Weights of a small transformer language model.
Size: 10 layers, 4 heads of 32, MLP 448 SwiGLU, vocabulary 6155, 3.99M parameters.
Training: a variant of Muon for these matrices, 8844 steps.
Each number is 200 + 40 x the weight over its row's rms, rounded and kept within 0 to 999. Layers, rows and columns count from 0. The size before them is the row's rms in percent of the matrix's.

# layer 7 MLP gate, 448x128, rms 0.262, rows 103-121, columns 0-127
101,231,261,199,230,190,221,133,133,205,256,232,256,244,152,192,275,218,191,194,190,187,178,164,208,219,265,255,266,207,172,176,260,235,168,160,172,237,265,184,190,212,290,178,245,243,181,191,253,191,198,183,198,154,200,206,139,215,192,139,187,120,159,261,133,144,175,275,191,156,171,135,201,294,218,209,253,274,145,189,242,231,129,202,220,252,204,223,207,236,248,142,180,238,171,229,238,163,229,209,176,174,186,164,178,176,203,228,178,222,251,226,219,218,187,182,155,198,204,240,163,98,158,212,256,238,259,170,168
105,169,213,222,185,171,187,194,211,223,183,238,136,202,216,254,125,165,255,206,185,146,125,204,169,260,155,193,140,195,221,210,264,197,202,202,184,234,220,203,195,184,139,151,166,167,257,208,227,168,205,153,207,293,217,176,168,144,126,245,236,209,185,161,158,261,220,185,143,236,122,194,194,241,260,201,150,235,138,149,172,219,135,146,214,219,140,198,217,242,142,204,179,159,259,210,173,189,154,126,130,183,219,227,216,200,191,212,218,158,183,229,130,203,232,270,211,254,224,175,261,176,221,227,305,154,160,127,168
097,229,208,267,99,229,202,245,152,202,179,153,238,250,198,197,293,254,163,219,209,222,249,251,151,170,170,231,310,210,201,162,225,250,162,148,150,219,236,214,289,254,244,163,142,228,214,175,181,203,152,186,220,172,200,165,260,214,197,218,214,256,273,192,207,196,182,186,207,188,251,244,155,231,108,213,177,253,204,191,212,156,222,212,218,150,209,163,202,203,159,242,169,236,206,140,200,175,207,165,257,262,182,268,211,244,169,196,171,251,231,184,214,191,286,206,175,172,216,237,123,301,243,250,182,172,199,181,206
103,179,157,206,254,229,139,187,220,244,205,119,209,194,146,266,182,210,159,252,189,257,238,195,277,100,251,254,213,229,200,247,219,238,244,205,243,193,211,226,175,220,240,223,281,230,134,247,238,113,136,137,250,196,226,199,276,153,224,120,153,247,172,204,172,143,209,193,206,161,245,129,147,178,184,213,185,220,199,179,216,222,243,237,204,256,177,181,189,169,177,178,138,165,205,184,209,199,210,251,139,219,189,221,226,199,174,175,209,216,243,198,188,208,227,271,188,170,254,193,152,169,147,129,145,270,131,182,237
110,234,208,187,194,219,192,190,244,264,116,151,176,104,189,239,235,150,109,298,283,199,254,235,143,207,165,224,154,210,183,188,199,188,242,154,224,195,253,212,200,215,198,235,168,178,190,223,181,224,219,219,174,209,233,151,102,207,157,206,191,259,233,203,172,164,200,218,195,222,141,173,151,149,218,223,228,131,210,156,199,196,150,226,200,197,244,242,225,266,167,145,126,172,202,160,204,249,199,229,262,176,216,197,240,250,125,128,215,260,211,150,207,291,175,181,139,183,198,213,161,173,210,236,107,247,214,181,194
107,171,252,252,194,154,244,190,151,180,190,219,175,209,88,231,230,175,173,178,187,197,164,214,159,166,162,241,146,153,323,126,212,188,251,215,194,226,214,245,182,208,249,192,185,152,197,199,259,250,246,217,186,178,191,163,190,186,206,173,198,206,218,255,136,193,191,192,151,201,203,191,151,271,183,141,165,290,85,229,213,182,219,170,258,262,186,252,161,229,187,211,237,214,160,198,225,180,216,232,144,217,176,146,172,180,127,131,155,203,196,228,205,236,132,211,139,125,219,152,217,234,223,249,204,155,191,187,114
100,248,182,133,225,167,166,234,171,183,160,221,200,199,194,182,191,240,178,217,238,176,176,191,167,172,141,194,216,235,215,171,168,115,196,173,238,203,186,174,190,199,200,230,88,172,247,175,210,241,175,181,198,230,248,136,189,180,170,190,281,211,254,196,164,213,189,184,200,132,145,227,223,148,220,199,221,152,205,157,151,204,224,246,57,180,180,266,278,236,213,203,198,170,168,190,162,223,266,105,239,190,193,268,204,207,222,140,203,223,176,225,220,153,169,206,190,289,179,336,132,206,195,267,215,198,170,206,211
106,202,160,197,157,134,241,221,216,185,179,197,170,130,235,117,242,181,165,154,271,200,229,198,160,227,154,198,250,190,196,184,220,234,230,172,199,218,307,232,158,162,124,159,162,190,184,181,244,174,242,136,199,158,215,68,271,234,143,122,262,174,214,132,193,248,207,205,211,216,147,215,148,215,151,273,216,272,204,122,147,231,221,223,227,227,181,262,225,173,227,185,146,204,191,209,201,226,234,252,198,152,225,206,247,228,178,150,188,188,180,229,191,240,232,204,184,253,195,179,209,185,206,134,267,182,174,258,162
097,186,185,182,206,191,190,211,153,187,176,211,246,225,219,200,196,295,260,192,187,183,255,248,198,236,242,131,194,222,110,231,236,228,129,221,247,168,214,167,191,179,167,196,240,200,195,135,219,206,257,69,204,215,170,251,236,184,194,148,253,187,158,146,163,147,191,239,266,271,243,246,256,172,152,251,237,290,229,174,192,159,207,249,214,271,205,138,241,202,220,220,189,249,165,207,281,174,216,198,185,239,152,233,139,198,154,219,224,232,226,117,252,174,214,138,174,196,162,213,184,195,162,172,222,207,179,240,135
089,195,216,189,202,225,153,213,159,158,213,169,186,195,136,209,161,168,251,220,243,209,191,292,126,212,123,121,217,140,179,164,167,232,255,185,220,103,259,283,196,190,132,225,178,145,245,237,150,150,211,242,149,225,218,258,185,282,214,176,150,108,219,179,165,244,237,163,211,199,150,225,192,223,224,128,169,176,212,211,192,173,172,131,183,227,160,147,191,202,161,219,148,219,164,199,157,204,210,184,181,261,215,198,236,219,204,191,145,209,228,235,211,163,186,247,213,186,171,243,263,145,255,229,253,227,125,131,163
104,167,232,194,164,272,215,171,248,57,186,222,144,250,212,250,210,245,174,216,136,189,249,233,229,203,266,226,207,131,264,214,229,170,116,214,180,185,204,185,193,232,208,184,197,188,150,207,209,290,160,237,249,180,185,179,162,177,245,240,235,218,267,160,132,121,133,151,148,270,164,214,211,255,192,130,254,214,152,237,199,163,220,145,155,220,207,220,141,241,222,185,225,207,221,208,234,237,234,161,218,187,169,163,184,273,182,163,254,215,151,223,176,214,193,146,205,197,210,168,210,239,160,253,221,233,213,271,226
113,176,212,245,178,192,149,165,221,169,197,146,161,249,147,221,210,186,210,191,210,218,236,261,247,257,208,193,169,170,166,157,117,184,195,200,238,156,168,170,190,224,236,221,206,189,229,187,164,236,226,184,273,157,117,254,210,161,152,214,233,252,199,218,190,201,160,181,175,198,224,212,228,178,265,187,232,184,241,159,180,203,171,160,224,228,236,169,174,152,336,306,236,215,276,179,226,160,274,249,162,293,256,254,159,175,173,170,215,254,179,213,120,178,164,144,145,182,159,201,185,164,261,226,265,217,261,181,214
098,235,148,184,188,175,158,174,202,250,292,197,206,204,153,225,260,228,197,228,232,262,194,282,118,178,130,184,199,198,167,197,223,189,228,172,196,245,169,204,231,202,208,269,133,170,224,181,134,194,183,209,184,277,162,150,231,178,254,254,181,217,182,227,207,174,221,195,223,257,191,226,98,230,227,145,176,150,164,223,211,152,218,140,224,156,178,199,164,176,159,227,191,240,178,110,251,201,151,144,258,180,129,211,279,208,220,134,172,215,205,184,236,166,243,206,254,149,225,184,216,173,179,190,112,96,247,201,202
096,212,224,216,188,229,186,296,160,226,242,224,203,171,155,165,133,164,232,156,203,200,270,166,233,271,223,77,153,148,214,214,241,242,215,227,189,169,248,204,213,177,220,177,229,196,168,187,182,179,157,122,220,159,92,196,210,157,186,183,236,221,206,205,204,180,251,201,209,217,198,229,261,107,185,200,204,274,217,173,177,227,295,246,169,184,212,137,298,242,288,175,175,154,180,233,146,104,200,206,203,257,223,199,138,169,200,201,151,217,221,224,223,226,257,196,189,214,229,251,175,260,186,222,168,221,207,198,207
092,220,173,288,231,190,232,209,177,175,152,133,216,184,159,166,246,207,183,149,245,198,236,196,208,233,255,236,202,259,215,194,144,230,210,142,195,208,205,160,216,136,224,228,187,199,200,176,232,195,207,223,232,236,180,198,269,223,188,224,213,187,171,272,312,173,164,173,286,226,237,212,135,201,233,143,173,196,259,198,150,230,222,175,190,183,272,175,137,188,243,280,176,223,98,139,184,203,174,237,249,321,188,281,222,220,184,155,147,187,128,170,196,233,202,223,214,153,200,221,137,252,249,215,215,235,221,189,150
103,181,215,305,208,137,174,197,184,212,194,197,182,249,224,240,237,227,238,188,249,232,157,187,206,199,205,142,212,232,219,259,186,262,179,239,203,219,267,181,186,181,191,170,259,186,217,175,167,202,281,184,209,161,166,190,198,183,100,258,173,209,198,194,146,213,125,245,188,212,191,137,157,193,121,199,197,246,168,111,240,240,164,169,218,280,225,291,209,200,210,161,178,214,173,182,204,233,295,240,181,146,181,176,147,268,185,207,176,245,182,220,315,208,197,229,199,179,257,201,171,223,124,153,210,216,164,206,109
103,213,206,147,171,296,245,195,134,203,224,263,180,158,229,221,219,288,134,122,236,198,236,160,247,232,186,217,214,199,209,182,256,238,210,169,232,179,149,201,283,229,165,243,154,159,189,150,196,236,252,172,220,222,305,183,250,176,232,164,229,189,247,149,168,201,271,183,237,193,150,177,232,183,210,238,208,164,231,140,222,201,261,206,141,241,243,202,140,227,249,181,272,122,231,185,190,159,272,191,134,135,228,206,126,181,215,191,188,192,187,206,231,185,174,178,207,260,240,134,185,164,211,238,260,204,166,195,159
104,161,251,163,129,168,229,168,116,153,231,246,166,142,197,187,178,237,146,191,211,154,178,202,185,181,173,211,203,163,207,254,195,208,224,228,261,143,153,159,261,216,179,190,216,217,312,280,192,157,132,144,179,139,174,186,190,223,192,187,260,114,203,183,157,223,176,203,265,244,149,260,175,237,189,126,198,221,221,250,166,146,156,216,212,200,166,222,168,182,182,198,265,215,174,218,267,184,169,208,151,169,163,187,247,189,243,142,198,255,172,243,230,239,276,222,198,220,115,217,178,216,200,176,239,134,117,161,208
103,272,140,270,267,160,239,206,202,177,239,281,168,224,118,192,157,236,208,226,247,271,182,186,167,279,107,157,203,176,235,272,155,179,285,249,188,153,200,237,151,202,254,156,190,168,195,161,232,217,185,247,176,256,156,142,214,228,195,222,226,232,207,175,152,216,146,191,294,224,223,198,196,189,109,225,157,207,186,174,224,173,198,170,211,232,226,234,184,262,215,183,248,120,156,205,239,280,164,187,235,266,210,214,172,164,234,205,179,253,176,205,176,163,225,165,184,139,177,262,231,217,238,177,206,231,206,168,210
# layer 7 MLP up, 448x128, rms 0.276, rows 103-120, columns 0-127
087,189,182,213,109,238,226,292,184,230,177,223,206,241,167,185,256,251,228,266,171,311,146,212,114,248,249,245,200,225,216,129,219,287,205,222,161,178,204,239,196,163,199,181,183,183,241,267,193,182,255,182,247,183,176,182,215,194,238,177,191,266,205,187,209,202,227,214,200,157,263,172,248,251,226,269,157,268,221,207,264,132,209,165,233,152,207,256,235,203,207,118,209,235,174,228,188,172,226,204,231,114,165,207,155,141,243,217,176,141,166,217,231,176,284,170,212,209,156,207,256,240,201,153,226,184,165,170,186
102,132,207,263,231,195,232,214,263,207,251,196,155,282,202,165,211,183,223,204,215,190,162,110,113,183,158,226,157,201,245,213,199,224,206,196,146,200,193,197,242,165,149,245,233,113,253,185,101,241,276,166,224,163,189,108,242,144,145,217,228,183,234,99,159,173,176,163,170,210,286,241,138,235,255,209,190,240,188,153,153,162,209,215,182,262,234,193,220,240,210,210,167,219,188,212,230,145,216,170,207,176,133,229,194,171,222,261,145,249,199,237,204,260,193,230,181,237,175,222,199,269,197,158,235,208,189,168,188
099,234,253,225,210,184,194,236,130,316,201,197,185,299,159,227,202,145,225,227,197,131,179,238,223,165,204,231,217,233,180,251,164,143,236,182,139,206,197,184,243,211,192,133,169,123,195,170,157,234,236,190,157,225,219,194,284,157,219,206,227,176,285,202,218,192,251,254,217,176,178,171,251,217,174,244,235,106,245,179,184,235,200,223,224,216,255,194,148,275,237,278,156,219,166,130,219,169,194,240,199,207,173,216,179,156,202,219,191,241,172,135,173,223,151,210,130,218,139,233,194,225,187,223,280,140,240,245,240
100,170,203,254,195,213,167,169,227,197,254,194,164,231,188,170,233,243,266,244,159,241,166,172,183,257,190,203,191,179,205,199,173,169,220,187,136,190,111,195,227,242,176,149,209,67,239,215,143,233,293,242,151,169,142,247,204,181,187,210,175,112,193,274,251,173,203,224,213,225,181,253,204,169,248,256,253,170,224,219,232,148,174,159,222,249,298,253,194,204,207,189,245,115,182,171,106,197,142,158,216,137,147,185,183,195,210,270,141,195,178,193,202,175,218,278,234,209,171,175,245,200,221,191,187,192,177,184,197
110,191,182,217,231,227,189,226,164,261,208,192,181,191,174,204,257,211,201,246,189,242,251,228,137,234,213,195,160,197,319,180,214,192,214,217,127,197,164,214,216,192,121,239,191,307,228,222,154,174,221,185,237,197,221,185,261,285,106,217,178,204,191,202,216,227,295,146,212,183,221,228,231,150,253,260,144,194,168,201,174,241,199,213,280,181,229,283,216,178,186,246,216,195,154,272,255,205,245,218,147,259,310,195,183,220,218,202,225,180,116,188,154,254,193,219,212,220,133,178,139,206,196,195,218,223,149,187,171
107,282,182,209,192,211,196,220,190,249,194,249,149,164,176,183,162,239,138,191,220,229,214,185,182,285,194,100,179,208,193,239,199,161,152,185,187,135,208,144,190,203,186,160,165,215,187,221,176,261,180,203,267,258,196,234,216,167,197,203,184,186,242,141,257,228,216,206,175,139,213,193,239,157,236,206,210,174,176,157,210,196,179,221,203,214,169,188,283,215,251,164,321,110,262,222,200,129,212,256,232,153,153,192,165,180,178,190,259,177,251,184,260,217,173,229,246,175,205,112,206,180,139,153,301,233,212,107,209
102,207,226,234,214,196,173,177,258,256,134,198,180,204,217,198,266,282,233,248,223,173,186,237,155,189,221,195,212,184,195,142,199,198,179,181,200,190,228,150,277,259,238,206,219,185,209,285,225,255,168,242,287,142,230,164,181,202,200,211,273,215,197,261,189,166,222,213,184,155,231,254,196,206,189,260,197,299,234,220,260,156,216,164,301,141,207,239,289,204,272,269,224,206,144,241,133,169,157,221,159,190,235,183,228,192,161,235,125,234,198,244,171,215,232,219,167,222,152,241,223,189,232,156,198,111,198,197,156
108,209,301,145,172,202,239,143,106,179,178,153,240,152,160,198,210,228,189,152,171,262,194,225,263,221,205,206,144,192,150,163,121,154,198,185,260,286,214,263,162,220,231,195,153,176,235,191,187,245,255,186,146,151,200,204,212,187,209,168,170,259,187,277,255,207,126,270,200,253,184,223,265,219,127,219,222,173,279,194,265,189,207,216,185,176,239,207,170,118,203,173,165,211,149,207,175,298,164,166,222,191,172,147,201,175,230,197,214,220,252,171,204,213,153,187,190,228,229,230,195,136,157,168,200,207,180,275,215
096,193,276,188,220,244,207,113,202,228,107,162,253,167,201,218,226,152,194,208,250,149,250,196,347,165,201,173,228,212,214,118,230,216,153,150,220,177,210,181,179,268,158,167,169,162,215,176,205,187,262,146,180,181,205,118,156,122,161,202,215,175,190,179,158,195,229,175,223,187,220,254,176,265,204,197,205,212,177,114,158,213,200,151,132,242,221,232,199,134,254,210,135,216,234,234,145,186,235,255,213,197,184,246,184,185,194,167,177,257,256,218,178,170,198,244,159,214,234,205,163,236,245,175,159,243,282,217,197
088,282,219,145,218,182,219,157,234,195,232,204,194,277,229,141,187,214,204,147,231,260,177,240,176,279,136,238,232,182,171,227,161,207,207,156,176,208,184,199,219,251,132,176,197,207,197,212,177,182,188,170,214,262,183,231,291,189,210,157,289,198,193,192,228,215,225,182,114,187,116,225,276,236,217,128,245,192,252,194,208,162,147,203,227,221,230,196,198,253,230,125,219,250,221,268,207,174,217,218,186,197,180,285,173,177,239,162,161,200,180,203,174,162,151,201,233,281,198,125,127,247,234,169,219,276,209,229,287
105,251,169,175,165,230,123,163,216,202,191,191,187,189,200,173,152,146,209,162,248,214,200,200,199,268,149,211,144,227,233,221,216,224,174,239,181,190,158,212,268,213,264,193,196,201,225,192,164,161,196,216,177,286,184,164,148,179,139,176,161,224,148,196,231,215,198,244,198,208,113,223,189,194,218,129,144,152,165,194,227,228,275,221,206,158,191,158,257,137,175,238,221,239,184,141,267,160,139,218,226,229,182,268,106,127,221,111,280,213,239,203,198,138,234,100,219,190,179,156,205,226,175,208,195,194,259,181,290
117,180,285,198,200,208,207,251,222,265,168,217,228,109,206,148,165,207,144,248,226,181,211,157,242,205,172,217,214,160,240,231,262,195,195,183,117,216,193,224,246,214,141,206,212,202,192,192,200,183,236,243,180,208,156,233,192,231,153,183,141,158,131,183,152,185,164,287,192,151,183,216,78,177,230,161,225,148,212,254,174,246,213,282,234,163,97,271,212,182,194,193,241,208,168,180,199,231,198,180,248,117,138,227,254,156,155,243,249,176,219,197,242,250,216,184,170,188,228,169,175,226,122,169,269,168,234,218,199
096,134,232,218,166,222,287,172,216,133,146,168,206,109,222,216,241,216,170,98,221,203,179,152,185,130,196,183,180,164,243,204,164,145,245,253,180,260,199,237,192,225,146,232,221,142,183,183,184,252,225,162,230,167,193,155,167,170,180,188,140,233,172,217,229,241,201,243,162,263,214,163,198,215,277,237,215,261,206,191,183,235,190,198,175,170,219,227,293,175,189,188,220,175,263,234,230,194,178,225,195,203,201,225,212,145,229,200,228,141,205,178,262,245,168,257,151,247,273,188,246,163,177,180,202,315,165,98,171
104,250,170,137,237,185,199,135,245,222,150,176,181,289,185,152,267,229,190,159,188,238,144,297,189,330,225,171,228,199,164,238,213,181,233,219,269,210,160,183,234,227,131,160,260,194,171,224,212,191,145,155,162,198,294,221,230,229,215,214,186,166,147,191,238,201,174,241,230,193,174,201,287,298,150,224,213,143,206,158,197,197,144,157,187,146,243,205,191,237,189,155,186,209,168,186,267,197,213,221,225,227,245,222,117,195,170,207,238,228,171,202,197,143,144,227,199,218,257,249,229,185,203,194,189,177,275,226,188
091,200,188,330,224,195,220,245,211,225,135,184,152,210,171,193,174,160,254,193,184,203,257,154,214,219,164,261,217,130,185,178,178,264,165,214,215,209,206,179,199,216,186,204,158,176,289,177,200,252,162,249,162,166,180,211,228,274,241,110,208,217,238,242,236,240,280,239,178,227,253,247,178,250,138,209,172,144,243,217,224,228,204,223,192,181,241,189,158,238,187,164,222,283,200,233,226,170,105,172,293,277,173,221,217,160,143,224,279,208,174,200,223,265,155,247,183,150,185,214,209,202,226,221,243,149,225,163,215
099,208,248,264,174,205,195,182,240,201,168,180,172,126,168,138,159,113,99,217,195,177,227,227,216,166,261,136,223,245,244,279,168,240,223,249,272,127,200,236,262,251,212,141,204,181,122,214,186,163,136,197,183,179,234,228,130,196,190,258,196,236,235,121,226,192,188,187,183,202,175,178,235,203,210,165,221,245,283,188,209,179,220,155,193,198,142,144,172,211,252,252,123,227,169,211,175,242,231,256,176,148,175,225,261,149,159,230,147,274,219,166,237,188,225,187,187,152,180,248,193,186,146,212,181,188,227,159,188
104,243,195,211,174,174,202,295,213,174,203,183,135,216,211,213,209,256,182,160,214,206,261,137,231,202,157,173,194,178,188,192,250,165,205,190,204,204,168,233,183,219,109,156,233,248,140,262,167,224,255,216,213,203,193,147,257,210,156,252,270,172,181,129,176,154,179,257,241,164,242,203,249,208,169,220,144,160,179,275,153,232,224,183,209,202,182,200,122,271,200,232,276,106,248,233,225,283,234,188,128,218,176,223,190,116,244,127,188,165,156,155,268,178,170,179,255,210,184,189,182,133,230,239,178,208,180,170,186
099,190,202,199,213,188,178,208,239,286,208,211,278,134,213,193,186,196,134,193,250,292,157,209,113,246,223,198,202,186,243,169,238,194,171,212,224,177,209,227,256,289,245,242,187,159,195,278,205,162,207,271,205,155,217,150,186,247,224,173,148,84,212,217,250,216,96,214,177,167,137,241,188,202,260,156,239,218,181,136,202,243,197,185,219,191,190,211,229,213,176,182,199,192,190,204,207,271,234,198,193,234,112,179,183,207,237,178,278,152,189,145,167,206,175,217,205,184,122,207,136,224,266,221,278,220,243,174,182
# layer 7 MLP down (transposed), 448x128, rms 0.139, rows 103-120, columns 0-127
091,240,138,153,152,209,211,130,175,240,232,236,170,237,207,177,213,178,164,174,219,232,161,194,230,175,233,205,223,143,185,227,226,144,208,179,214,198,224,184,166,142,248,91,179,132,186,157,211,212,192,245,230,224,265,186,237,290,144,197,170,170,107,251,212,204,226,216,234,216,122,201,182,247,168,210,215,160,162,250,204,147,267,214,173,203,228,169,267,170,147,254,183,211,169,278,180,158,202,210,306,216,191,140,210,249,174,165,217,164,212,232,273,218,203,191,209,187,200,183,194,153,143,202,299,160,296,187,223
105,127,215,149,187,178,209,180,208,195,197,181,189,224,173,186,145,169,229,186,222,194,172,244,195,155,176,175,227,143,205,199,266,281,192,166,194,218,196,247,132,252,186,148,176,175,218,168,183,226,284,179,222,237,203,205,148,162,158,179,223,209,196,143,148,176,218,118,163,212,236,242,81,210,179,232,200,215,205,184,197,133,122,144,275,168,189,122,189,156,201,209,197,174,206,204,197,233,196,154,185,201,219,180,211,255,292,187,212,150,226,352,129,167,211,224,239,202,196,149,251,160,270,149,246,200,230,204,232
089,268,191,193,233,159,226,165,242,192,237,237,171,293,188,168,206,167,180,233,181,198,228,181,193,63,264,180,252,209,167,171,159,152,189,245,196,194,283,227,138,139,171,85,200,211,188,226,281,230,187,265,202,131,193,191,208,249,205,240,256,112,167,204,187,198,185,256,205,149,156,154,255,240,239,201,243,190,264,225,140,237,188,180,191,231,254,156,210,176,226,161,208,190,217,278,188,163,162,226,136,165,213,218,194,147,197,228,259,182,201,201,165,202,188,232,216,116,146,181,196,174,167,229,187,157,205,216,202
095,152,170,145,210,199,202,228,209,140,208,182,180,218,199,180,152,179,238,270,221,159,191,275,196,305,168,234,142,155,193,111,219,206,172,251,196,237,169,219,268,205,151,190,145,185,280,209,219,211,228,251,265,184,214,249,187,171,234,178,141,115,143,201,165,190,171,203,177,165,54,231,233,192,178,245,204,225,186,198,185,105,174,224,259,231,220,131,157,231,217,227,248,178,269,240,212,248,227,238,272,215,188,186,194,212,220,197,200,182,178,136,247,213,143,185,185,216,163,184,142,193,187,239,166,138,213,200,200
105,249,264,176,136,201,178,162,180,213,229,178,181,261,206,207,251,214,168,180,236,278,228,281,212,247,210,214,139,177,228,183,234,207,89,261,230,230,213,253,234,154,198,172,200,180,213,168,226,185,205,166,193,232,106,215,255,199,227,252,124,194,121,184,229,133,221,219,182,266,224,279,250,221,261,218,212,187,132,126,197,187,186,207,215,219,265,187,162,204,172,197,169,181,175,198,249,187,224,160,237,243,209,183,227,262,164,197,300,181,192,156,177,181,230,230,226,248,227,161,254,185,223,186,243,84,183,168,229
098,211,195,278,201,275,117,204,197,189,167,227,222,204,157,158,163,204,159,185,204,195,252,262,184,231,211,154,91,189,223,243,202,209,204,215,208,149,213,236,191,205,210,194,280,261,186,137,175,248,220,246,223,200,237,144,99,147,199,202,174,212,113,266,226,188,239,209,207,234,207,239,208,148,270,208,232,187,270,230,183,178,216,190,211,207,238,141,195,188,235,237,167,188,220,226,198,186,188,163,263,235,270,190,211,142,194,189,138,203,160,175,253,213,206,82,210,227,159,209,178,178,137,293,99,211,220,212,188
100,222,266,285,221,206,222,221,205,183,164,149,180,116,229,230,174,237,162,148,146,268,157,200,239,161,159,182,197,186,216,167,203,242,222,205,200,198,132,168,166,239,154,235,241,283,159,260,170,136,221,180,172,249,170,222,186,196,147,130,184,238,171,194,213,172,189,158,184,215,195,250,150,192,182,182,157,201,182,188,240,153,199,162,162,242,168,254,156,129,256,261,144,215,263,195,243,234,256,231,197,221,201,194,122,160,178,253,181,153,266,296,274,217,233,217,231,202,206,196,227,237,114,193,135,198,232,201,134
109,186,136,283,228,196,221,202,121,178,203,148,152,215,198,238,186,180,231,163,181,234,208,143,230,288,206,243,211,219,191,209,180,164,163,178,197,195,194,227,224,260,199,213,187,182,227,206,159,168,157,178,243,207,153,255,223,152,188,228,206,155,192,218,160,249,239,206,181,247,194,117,206,213,211,211,231,270,289,222,177,183,279,201,183,175,91,131,234,261,134,223,210,187,253,120,249,158,199,254,267,209,213,268,178,219,121,187,229,230,192,167,147,175,198,176,303,149,204,204,265,199,232,266,137,179,195,182,188
092,198,87,232,246,227,257,161,133,199,212,210,185,168,211,192,214,210,178,221,161,198,172,173,213,226,255,217,185,192,219,216,223,129,235,251,172,231,268,236,300,209,167,206,256,192,223,181,273,204,239,206,150,148,143,181,195,113,164,165,278,167,216,209,174,188,141,285,262,173,267,94,221,202,153,190,178,254,218,206,155,189,248,246,172,258,276,185,232,183,240,187,192,154,135,195,206,215,244,175,230,174,214,194,258,192,191,155,187,220,150,160,260,190,203,201,211,147,173,146,207,205,131,177,243,236,211,198,136
088,191,164,198,236,195,201,191,249,239,206,284,179,231,138,184,232,172,140,235,151,288,255,180,197,156,133,232,189,219,129,230,241,123,223,183,227,231,206,202,258,220,169,275,226,310,191,164,177,204,219,160,273,186,247,273,192,206,231,232,152,162,211,167,159,225,256,232,256,252,115,204,213,172,195,155,242,248,187,215,154,155,192,250,193,190,203,194,138,155,246,170,256,190,202,265,159,179,235,158,149,134,189,149,214,127,208,166,240,143,216,247,218,198,236,202,218,225,188,203,171,206,148,203,147,224,250,251,195
099,184,176,258,216,146,243,120,150,251,226,184,183,164,257,248,256,226,241,115,233,175,222,243,158,251,250,205,190,207,189,251,203,176,225,145,238,233,202,238,193,184,168,167,182,140,197,195,202,208,169,166,176,169,202,204,123,121,231,261,237,200,88,241,226,189,198,186,133,135,296,219,151,208,185,164,229,168,180,213,181,183,256,224,158,203,228,233,199,184,185,230,156,240,199,263,203,202,241,107,213,179,241,162,185,143,157,200,183,200,250,260,99,143,229,165,239,198,211,238,202,191,259,231,197,241,258,158,222
112,174,257,223,182,200,132,218,261,249,174,127,186,180,270,170,220,170,162,204,232,230,159,181,227,200,186,220,114,186,314,206,196,210,128,258,166,177,179,259,142,157,126,244,162,232,159,237,166,182,172,236,202,187,225,230,170,130,158,153,242,205,245,175,240,152,216,187,178,189,91,202,192,181,260,214,166,228,255,169,177,245,181,293,252,147,157,197,141,158,228,191,212,233,131,176,221,214,254,241,270,167,200,199,196,246,177,188,220,232,188,243,152,229,193,183,188,252,263,165,200,226,194,257,170,190,246,239,195
091,162,236,169,148,301,178,168,188,243,242,195,116,207,211,127,151,205,284,230,191,190,209,193,162,157,213,226,127,140,154,138,251,206,229,203,176,215,202,226,153,175,251,132,175,197,189,162,178,157,206,227,241,174,195,184,194,210,192,211,201,202,168,153,167,172,200,195,221,120,179,268,181,176,266,161,187,145,258,255,244,209,121,179,170,181,232,200,178,195,180,223,313,241,178,198,220,126,200,224,232,199,88,195,236,206,202,186,186,166,119,148,274,148,183,236,146,153,149,236,178,196,218,151,212,162,196,205,222
094,188,157,171,221,203,256,271,210,131,209,211,259,144,155,189,167,251,221,242,181,186,151,258,274,267,255,247,199,175,153,238,187,210,181,272,169,222,148,226,180,224,160,157,163,162,210,194,223,205,164,130,223,192,138,263,159,205,222,234,202,200,148,221,177,223,239,204,299,184,163,181,203,229,204,220,240,200,229,197,232,190,264,202,165,163,142,215,236,239,230,127,184,163,233,268,157,189,168,181,236,168,253,189,206,194,271,190,282,143,161,277,231,223,321,178,167,189,228,154,107,202,179,182,208,235,194,205,194
097,163,168,136,217,190,151,175,207,212,239,205,184,198,223,222,266,189,119,222,173,193,174,136,206,49,187,194,202,257,216,219,213,177,236,209,144,200,235,212,198,264,145,244,154,193,185,192,153,207,180,141,292,214,255,235,146,205,215,212,193,182,228,164,220,243,314,252,153,251,205,181,183,196,142,139,190,199,288,231,175,205,223,224,243,165,159,187,204,178,143,134,226,220,180,205,276,207,217,246,204,189,186,110,191,191,184,170,215,197,191,206,193,164,116,191,127,244,215,160,258,165,213,210,221,204,285,214,228
094,182,168,201,257,190,182,246,268,200,187,106,250,218,219,147,154,190,154,141,182,221,134,236,258,215,205,186,163,233,114,164,199,199,224,181,172,181,192,210,232,198,179,176,238,163,219,167,238,216,179,149,121,170,222,210,198,121,246,119,179,195,144,214,190,131,190,246,166,250,119,250,218,235,129,289,191,236,108,196,178,257,209,142,157,221,202,271,186,231,167,249,229,239,218,160,199,203,190,214,228,203,255,212,274,249,164,236,230,183,151,191,228,183,202,210,181,197,163,206,192,161,198,311,270,207,161,186,199
096,178,224,157,232,190,150,164,115,214,195,183,185,147,164,154,186,216,187,196,230,188,269,208,263,239,235,227,150,171,179,288,214,275,156,162,187,178,181,170,282,236,216,152,181,239,215,204,255,232,276,137,176,245,142,231,252,200,159,199,266,211,300,130,173,212,231,236,153,196,225,196,246,269,253,199,193,179,148,184,183,256,164,182,212,178,282,196,206,210,173,205,180,162,252,134,223,189,236,137,225,163,243,226,193,205,239,235,157,209,171,245,240,207,241,204,180,210,160,176,129,208,268,219,167,219,210,187,92
101,167,227,248,153,250,243,256,187,225,165,205,169,228,200,207,180,187,234,230,213,222,202,274,197,182,214,218,216,214,201,250,230,256,254,219,258,221,169,225,227,159,269,142,178,221,153,168,241,105,230,297,222,206,129,264,230,204,195,206,209,156,209,210,176,237,235,196,232,299,291,211,159,255,179,185,209,217,217,189,222,182,206,169,145,236,242,233,194,185,164,196,186,217,216,235,123,165,138,158,227,130,204,175,277,157,153,96,225,162,180,172,157,279,231,184,167,143,204,203,135,245,176,138,177,132,195,210,200